Part of a small language model's weights: no biases in attention or MLP.
Each number is 500 + 50 x the weight over its row's rms, rounded and kept within 0 to 999. Layers, rows and columns count from 0. Numbers have three digits each. The size before them is the row's rms in percent of the matrix's.

# layer 17 MLP up, 640x160, rms 0.146, rows 532-639, columns 64-95
101:504548521452505471523526521511438428491418419537553571509487468470532478468570420481542402402506
104:500487443553511518477542554515471495566510487503517457485499524543413531475574441407457499525504
102:453545451485537370472527561488497510583455461486555461530564508461487453409544443513582462491464
089:433507518493454451555515543527451517471490413480464423529499471525526512497527487423467463512522
107:530489386513517510544418464531441549475535542628521491465562468422485558532489480535555431558486
103:472500372579491455423537592528433581511462407525511510495377469497467491556517545469539483475444
097:521491482480494517443494496450462524519482489515517578513472471514411514494522497470536460533445
107:511525548497581473474479578544527488578514378504447463545450491468458535535525496507402394484495
085:493547595440500507434589603508471471473438493425513539557508465462479568480564393443557467499446
100:460533539585552392545509509407516497602467412477544481518605429523445510521515433436517487500512
101:443460552387508505398517584443432508440406457510506561545486379543439520427582448458512497435442
099:536504484470484451463475564408506463529573477430519434571432456482488537471537452471521421532475
097:492458453449538486453487610375539453483403501501525504485577559527483533460572477531508403430485
100:416480521428492524546400528459494414555563419498582539540570560375479506459564485523481437478485
103:533520475479571426492432517461499542506537467482567577546530483559499440541455484445537504474500
096:496554538470551516532484588565474557593454414489526525531483527501473483544557501443544434499430
114:598574516433540494443544476471451558488489384441513497555458430503490438483518489464457491520411
089:504469365505534483470450458443452510478602445502481493532450474454455555545515431510570512484407
082:522465602381609543503495522484476405441469454466545476513464426515531467502569439448530527464480
093:418483450522519532468443555563444466468468405499530502498539465528485432502526563482575429512494
107:545483448530515420529466537584512452504498453519492548509517537458478435532538448429579427538471
096:472440482545545494462479492537504492517479413542511580542593455535471433546484544501498495448496
037:524557472446510466413488590450521469507519486564569566574543419468474468502520461408559424498452
106:537490540547566443524425506496463522517531479565518457411586478467512478428536471491533429502457
104:595517486481589443465478588400430580521433457569459552460491418523523502437577510436550487476482
110:519559421442610506455516505473516523490441513525493545567505437514436483474461376412585348572446
101:488537518486549432477528552478545486534435486500652572519472445448392490460515495493535490410449
109:458469544528566491460482560429431567500456526605569554526471494355493481514467471513575455548439
110:499530430454503522505455496473523562456548554597469489534534481384447494476495448464510460512405
099:460528461448557508500563541524501480496435539529473495502477456364510589431566447536517424440471
094:445468576488422462531517531511483494553471459548462501481531473508443446474423447465455478438491
098:487542449496455531493463545466422411470525344542542520535551406490510443462514479488553467505426
121:525546417393484450496501588416401516516511514613489566519629500522494439412604411470527497465394
101:528582502590553430533508465538447550458553461547519510539501475549472522599534470447537465467455
111:512508369505496550462490542519419470542550474501452521486543498394466495449517448451489515508459
115:488484453435505549538492545506494502625508407565472580498569474516417430515455474365550412508517
098:572575475449527512503516539463433479496452422515489444517508491493446485552577429513501464395473
101:463513591475540503508543487573433478504381469481458441466510465401423478563508435459502465513454
103:533548487466501515385483541505483421460526460497454500521517507446559522494478520430524491425463
101:466463486509456410572501523495497563427538518488567445510507535472520508462454453387555489443427
104:538544475434577432500466591572470448433420475495623510542495572470486453476483541464533536512442
090:404457463479532490482496467533497561598534571506552460526490462446556500522466441458652429522426
114:571543459502451472475509556468446491476489503476513574523590460511498439430554490506541431559470
101:594486425418501484443519559473512459481544462563536516530551419483473443559449377506537430446454
112:466507561460421507525471473573491436496551457581539472456510453440416401389443490477525454460501
093:480563474522435435470488547443452450477542507581556509543493436398530453508570458478446520559464
100:525530528497510507461476548446514538591518461514492504510547443501484540466625493464448520524504
114:499493524542558431509533509520422499475532492515467453524475453485489419475601446457559420544507
102:497471585516520610464506549533530503533432587473536506526467557466488499488474432489535461542531
106:526559488448489447429557599530461477509515568507529473508499558468523494374517460444534500492457
105:555541520444479443474493477413524546529506406550549540575621462435392403487510467366535431432486
108:413535493516514486436462460538482491538436441479512523469431463532513512488521445447448484547504
092:489499565579569478537424505529455515461478432498482505510556501476484522495494472496523483521513
102:519564447471418532439477504531491552556424460490507492547449519371554576482560518505508435545435
097:552538527455516514492473549621458496562494460474521504532514524480478440486526470471426499556453
106:541558512486510512516455540490481482510541539507458544551505506448501504508562452524502440468489
113:482553465573543531475464579479455405478456488580478553487481519453457442476518508417534503501447
088:478450440426438533484431480524586397537479452520500452553481419456446478505494455549571467473440
101:528498424512518467410534462459482448480469454478575604533468477424381531455550460500503443545473
102:464618508450496528587466514510484547533509564476544421470444433472508478432499435421531510554418
080:497560556488481386456415473434489609500417523510550579580537501528419432382495437521453481540453
099:493567545469488447415525494476546505501539495545529493493501306481424464456554399475505517416461
106:559558442496457444339491470423434529517455485538563508513494516392460553472484507459518479426508
096:497436407492422489553473456497429451487585439610442474526519370438505393502508514485587422581452
052:461510495493486481439488538512411531569497470524549450510502430487443434501592504405518457474438
127:466417572458524434366460493470418545533501499513519541478511433556387513499575421442513454443477
100:555452511526515441474430510467448482511532510507467504488484474470492420453559486498442487564507
103:577521510549533503541553451490474451426611431493458520531481410498467448537584471473523438429424
112:454469513507632447405439488481521490415507474505492514495589453499440398528503452535505459485413
081:499483502531566429513429576532434576622457512512487504476567487455542545502480516407470461482460
104:509576465490460496443480556444508439519568528453501537520461467487509471451528525527548500534455
095:535452483410520500504512528445534392486465552578521539549513487522516511446542491482518450551500
113:583516508455511555462444536550390476509469492507476549525553527519499548470504480484421444578515
114:472527452445464427441411565558394451512503403573494520457514540492486468381549529416497438423427
094:545443544496644481546441498510357459597493397597465551490463488504548598413547498402548462469497
086:474590522518538488498473599538470567493510449520493583513518437508540528518587508494512485542475
096:447477481494439467427571469601514539458488458507493484576551549410475560409516444496525441576442
102:520396488501571456454479515509486496525468484494447460497430482533490578506521494545387463455390
108:607633459525461476453516424553481562502407522560519548519617525505473470585541465500529449454466
098:445445568405516493538573536516456467500432434530476569546475464489440511380474532447641458517436
102:450549477400551469462464594559469442466553485500502567478551434493449521409594405477425427493457
084:512489583470592508506536480505480551544517500520701598525477365479420426515496450513460499490493
099:539584511487425507465519519482543506474579411480555501521420504469515578507480418494510489493499
111:463526457542478526460491486460431551484383384572621537593498456491543485482558501491598476489457
080:461576481498506446527547593541457487465584460531466561559539471470361520491491525523426446552399
088:516577590516594421442559575572493512525559527573495563527502503447484492526553410534527481561500
114:456516499490508468465518562536512474471483456523481499528499429494470515511512494468538468553454
101:456598515465492433487471562471435416409547449525561491605470506457517437440568484467523487491491
113:481493539485390549493478526468550462445439485526496522606459509423492467572450523447462476520465
110:457533507458486412517519428465470518453373404498466568561472528558425441423564531454495459573443
106:404538469495526568546489512509408414586512494526494456451462509500484471542622437475513423544492
100:575533488465516495470423495380454587493474553517539543546454411403478518410571452501505524536387
088:558579465526497477557399561498455522507454484542537545494626500487498457423462493510581422456522
102:504504458373533552464433600369447444561426419539532526511603505465544496453461494372455520431428
106:493540417444474490513447501539540448545492479533570455473539483409492495530527427494431439523493
106:509506535463440450416506626517521505557444411595523516574485453483584563425491445491468402477454
101:400483547540497405374542531513428524524514496511589485456522464421412550461596454443505462546431
100:517502435421512484468444469457508472500498531451480576515485511533513531502429496473458487559436
103:448568473442531555404576492428427496494563485485565494524480509422586402490503458445535433573396
086:420422471432517471587474486552488425580507518534499511432570422524497496487482467401493455524476
114:488490479513457479547477459468485424376411469560507515509471423529391532451480498447443424514478
103:463489505566459529513551506562431490442491396503496517499571423499406532529508505498564409444515
101:484543487462497471452473539544486503513526505509422509610530504454551360457531538550498432460499
108:560529526484477503516544449505474492494498515570544440521459441464456530469562448305498396432495
052:528525457410523439502475493476397501537382454546570535511534478422433483490542484428588407484425
086:422584499439485467445554482417516468487499535485600571472500404450389438508467477443534380508503
101:504544509458467483529426535554467489534477450585497429464551514498506550437477460493480494457465
105:473501461518496519502419452528479539548504458537566494555523412514438518410573404537409482509501
# layer 17 MLP down (transposed), 640x160, rms 0.131, rows 532-639, columns 64-95
104:489509472508496532483490474551522549502494419526503593508494512551552466531523564461409528446586
101:506394437512543502423508521563528402490509548524444579483450470567537497525525551473412445536492
103:430560550501467581583471506482533472521479522498461470402533453524494450469576591478469492544417
090:485448496459487541525574579459444474493466417518507455421516459494573486503442504482481396468488
105:462456530457512492562528487452431535352534426461493384435457477478489513410563479492559479485469
105:481528506541483460559512513532488540431475493476502588496443487526481497478409503463469486438437
104:512498507564482541531541523464514462416450515536455607431531496524495468457431426511385384517485
099:501492568479496553516498467485477523487598506553606414476514467438523578602390518525533460501595
095:453494490465521424502434458461570359451488457425493524480520482470476581558455521424562402523555
102:530524457510574449540568381517428462614510441534494544517510460557587488553483419484495521580572
097:513542551516514532476501427576531528445475398586511585564488495508597531438497517537511590518544
094:449496496492488465509525428534518445606455483609452562527500514561487620489519562459483511405458
091:488537587506424520510524408531532540539436402482426490468504438520557449485487497493525457546491
104:511438486500570486331451527577461527479498455457553518548516490494532512520525516512463478468519
100:506532490488449519522457575484559464511507421517553564525500449560481501510475510432437589509456
092:516527521492458508451486533457629480466564489415447489481515539485519546599568514503474485484494
107:587499571480574430532402548494579461455555534546484467550537520460557532633453619502526579566537
095:531508441457518434500452432489500517461528506465464502431459464505598543465416521515467676527524
086:526544510583443600470423407517575475389419521381467516481423461475530482486459510492512575497432
094:530422474394470529486414586445416462584476553582453568492544471410565538535438469531477514500599
106:492581588446433456489473545406503510547538511526522492514503554497550478519444418531435462444475
103:490419557420513510480544534533586505489496566518373502429585481532466526512612524377469551414544
033:456465493472464502416444543447401500514556395545533552504525417562486516507590452468464438505511
111:461514480492489468522467481487483423441531452525484570458510461493583552512512455411485459556426
108:575482508499477519521532452452544546471498501520522437581446475569443448501579486477487453510601
104:550436494482563520512518475561507527544528473547637527464437473492581493469514556550422442535622
106:452569551583436425519488511527449493509490459449459487598557502433503534452496493456400513539464
109:578497589568444497565582460476482543544455507488493511485601484483432457482497523523436609578440
118:534512453510529396550484501474498442529516437516525546417508500557503494435557456535522389535470
103:503489572500532434497515479516522495556580493571480523401465506484606572500615534557522530498601
096:563382486534500464501441527548497550490571543551453511408491530496408454542458469623432510525494
106:494499459472470523486483532470499539423506488438466418524492478426467564448358487539436461502475
125:585476510496465543454436557421493441491522426532418466441452520557446488464479496529478394494492
101:466499548510487566419483526565456569462507560478545488543489499445543503552496503464589479443473
106:577441527492532460501513419552576513514525542511490517447495492500576569545443518450539497618498
111:459453459485458492599459533498447552602515484553505405399510518408553561522403503574571461513439
094:512491440514492545497438488412489454433558516411467571498484477518477523543434492493499519547537
102:502540436452444438588556448535535472518493536583461524643513521507530473505481500430479541466506
106:562576485622469483469483429523487632425447573523462467462376451480480422556434445507492450490445
101:471589495486539568486506497512457500530494435450475494424473541585482452439429417505510508482465
106:547464441498437496545386523527396415497520417476480485483533414492471505555520465556452465467530
092:525504460521425422524500515492556501541513557503408581380548512492468529565527481482584483583479
109:520488445463559545532509499453534459477562491463553483459445573523564527528516488535508570480581
094:540492486472549501450540471517583458499481462494363475461479512513503472465469454528511506541518
115:561537505540500485481499519589394477460514464508506527447538491501499469506474513513624494551477
099:476471535509503436494491533457460502514456529518486470464535464482509543496477445582517530454507
105:436457425521537486504462477537573564556563464539502512489473350436487517479428475621468436489551
112:521562449498554510485473541577499480439471541566577446488526584462597467479470527539487544503437
105:548475511553474508493443580542538526502433501538475425514508528509520536576543528503581457521536
103:489519521503495639475481510555425519459404519525480575499547573477627488541470430554539430519414
104:526525560479571475450428536444532591477588496391494546493512507537482472430486592397462516461471
104:414515485510455520507448606534501502455485385587488391423543542494604418568493538482559422411463
094:599604523576466452473485553510490602510451492541348417506547520623499392518476534334570479519417
099:506470454609532520475493394457531437579364444516486482503486504509485525498443541443507484478461
094:549493473540437544520528482440525430410563585475444499554496559482514469508436603533510507521478
110:430487458475509509506485540516583497498519529523559535528523455477491451509511504502528490371587
111:498468527492440550557506543479492462457555580510475520444504570495434513429437497501563515496559
087:453547442506567380540491557440412532561474456522442591523538466524491476524522536433501537514469
109:536513449474534520576452467491525535486458522538553453538575548538495495518401528493474470514402
104:554482506554542489552498449446550549477473471639413478531501422456528659507445576481421590569496
084:443546419443508624527538493475415480389547561563434483327481475513529521502606499480494484515507
109:510493487464494522466537435475459468430512457434515502473442532503478432490492586489542431511447
107:494596458588503426496543451429450549441498619528523544377492495504471456482590436425501528503569
103:475445497491460532450428451429501463493533574499445534438471461494448489499537523550549465490515
045:448564511481590424522563590446470534539430440521569583408576426489543472471447452545493520525576
128:553583626502471479486539461555455519437461477499462500454607535544544508552451566493481446504435
105:433510560415455484491565551538465391487585462556568476438404604368471543444478463533571449502533
095:532573494524510486452520504493563461483538465439504500481442465541539468493525468580460452556499
105:435564469466503529495533514552559493471497488427499507506464484513574544454533507568516524484459
073:425544460497453437490484493567580618548459520499488453503517582514476487460523482428477469420431
104:498502488521463462586430477564506441520408446463469572438473514571463493550530451494559611534473
095:474448478436425524480483523573505525465487458420483543476426454529552510495338506474561488536482
111:528529510519508511513468526511525557431531425540470541426431530567585476475509586529392548506508
121:476562519474410510526467469444414530531444545453494607465537605423500554515405514503560499557554
096:534486460496494499508522476455423493512594518502511446483499459515545421400545493553447410431610
090:473562507479456545478546477443558470442474474583480509467443508451571550469466516431448523541423
099:491384536521499489548373378463442523540550524421457567501548482615558530403467563515434495553445
101:496544576401474485465487532438540416462510516443486510552566570419438569538536526492456545468478
106:480496431445512555537485464509461578459416603449489518508440568478476560388523418563547445494521
097:355578485472550542513517438477464512562598486469500576515384446471587625503503547522448466526429
097:393537512512533470469518556520551509528488483467527592573558516503516502507436503519446468505458
081:497516432494517451577491466560482441466452505506410511477470564513594476535493505546555567518493
103:531509557477547512527532546434507566495490404477470466518540467545448505535535508507523479489503
116:569514561511526603514491525491589563585506456468565593510451513474485519387461519528500534565517
067:535455485562595454581592595534573484475587500454421502466506441529504600550427605441608537451630
091:482423491492523459531580598547500536526437449554475528470497554539497589474421450550548538519603
109:473578442510481513480538520430540458508464541391471525573496525462535561453477528461502420521556
107:632511396509463506551491565558450478501513517442454562449460487503474502476459444510578479547528
109:425432546473493480461564543426473466500525479556426481621422541505451531506445515522543513389529
104:534477534513559613482527466533492488509470565542381473655563467475538476555547587534519483510474
107:515535455470476483557558557515511507532524393585467570543507517527394503510475504535412590536560
108:519563528523496516488413481530510604446535569476456478516408449442520504482485487552493644489450
092:518532447435495552451579412482503630459555445479498576493507533427379522506449467559477535546475
103:549567533556478503483506496495533540421445566554563509536529565508470540588478557452493470472538
103:538516539504478474483519566511551548461544612492491478430502555531506461467543531522418520509452
114:474502464609499506543498447478489448538564508533426475496514510476441497482479484476489542466459
102:543501533593454426515495556489497502526513445539442507503509424565503534541449571436513484547474
101:534486454581576526546534496517449492413515527497487549566505467498433507452500511513466412423442
105:502543457520445445494569448502538508531493496536402610549501448493513509514523503484513505377593
091:513532491654472495505463431470555548529494560499383543445524441552435522538530476447534509464392
116:397523539519467528503472519522507534538423503494517527550568468513484454474614523650534428555566
100:596553531518460518525526466487568532459430468533539513497524644508421468519517507501457572499554
105:473510552550489441505527514447490489440460486561472512439503450514494492517573407515458499481521
118:558518547543460515527466487513501557566531554564429494562542496520537530417482483596479515509503
033:375445538545526504408562438526545472591532454587536466570524478521583424497544557573394484517521
091:520524507534484572508541464528572508494490503485531479508454365502492557527492483521451507499494
101:562419559551571471506503422437469544612432467490451526544397581450442504495513537468487602488499
108:506457478534503537537476495545421593432553443440479397455375553363466486429477474526524535451584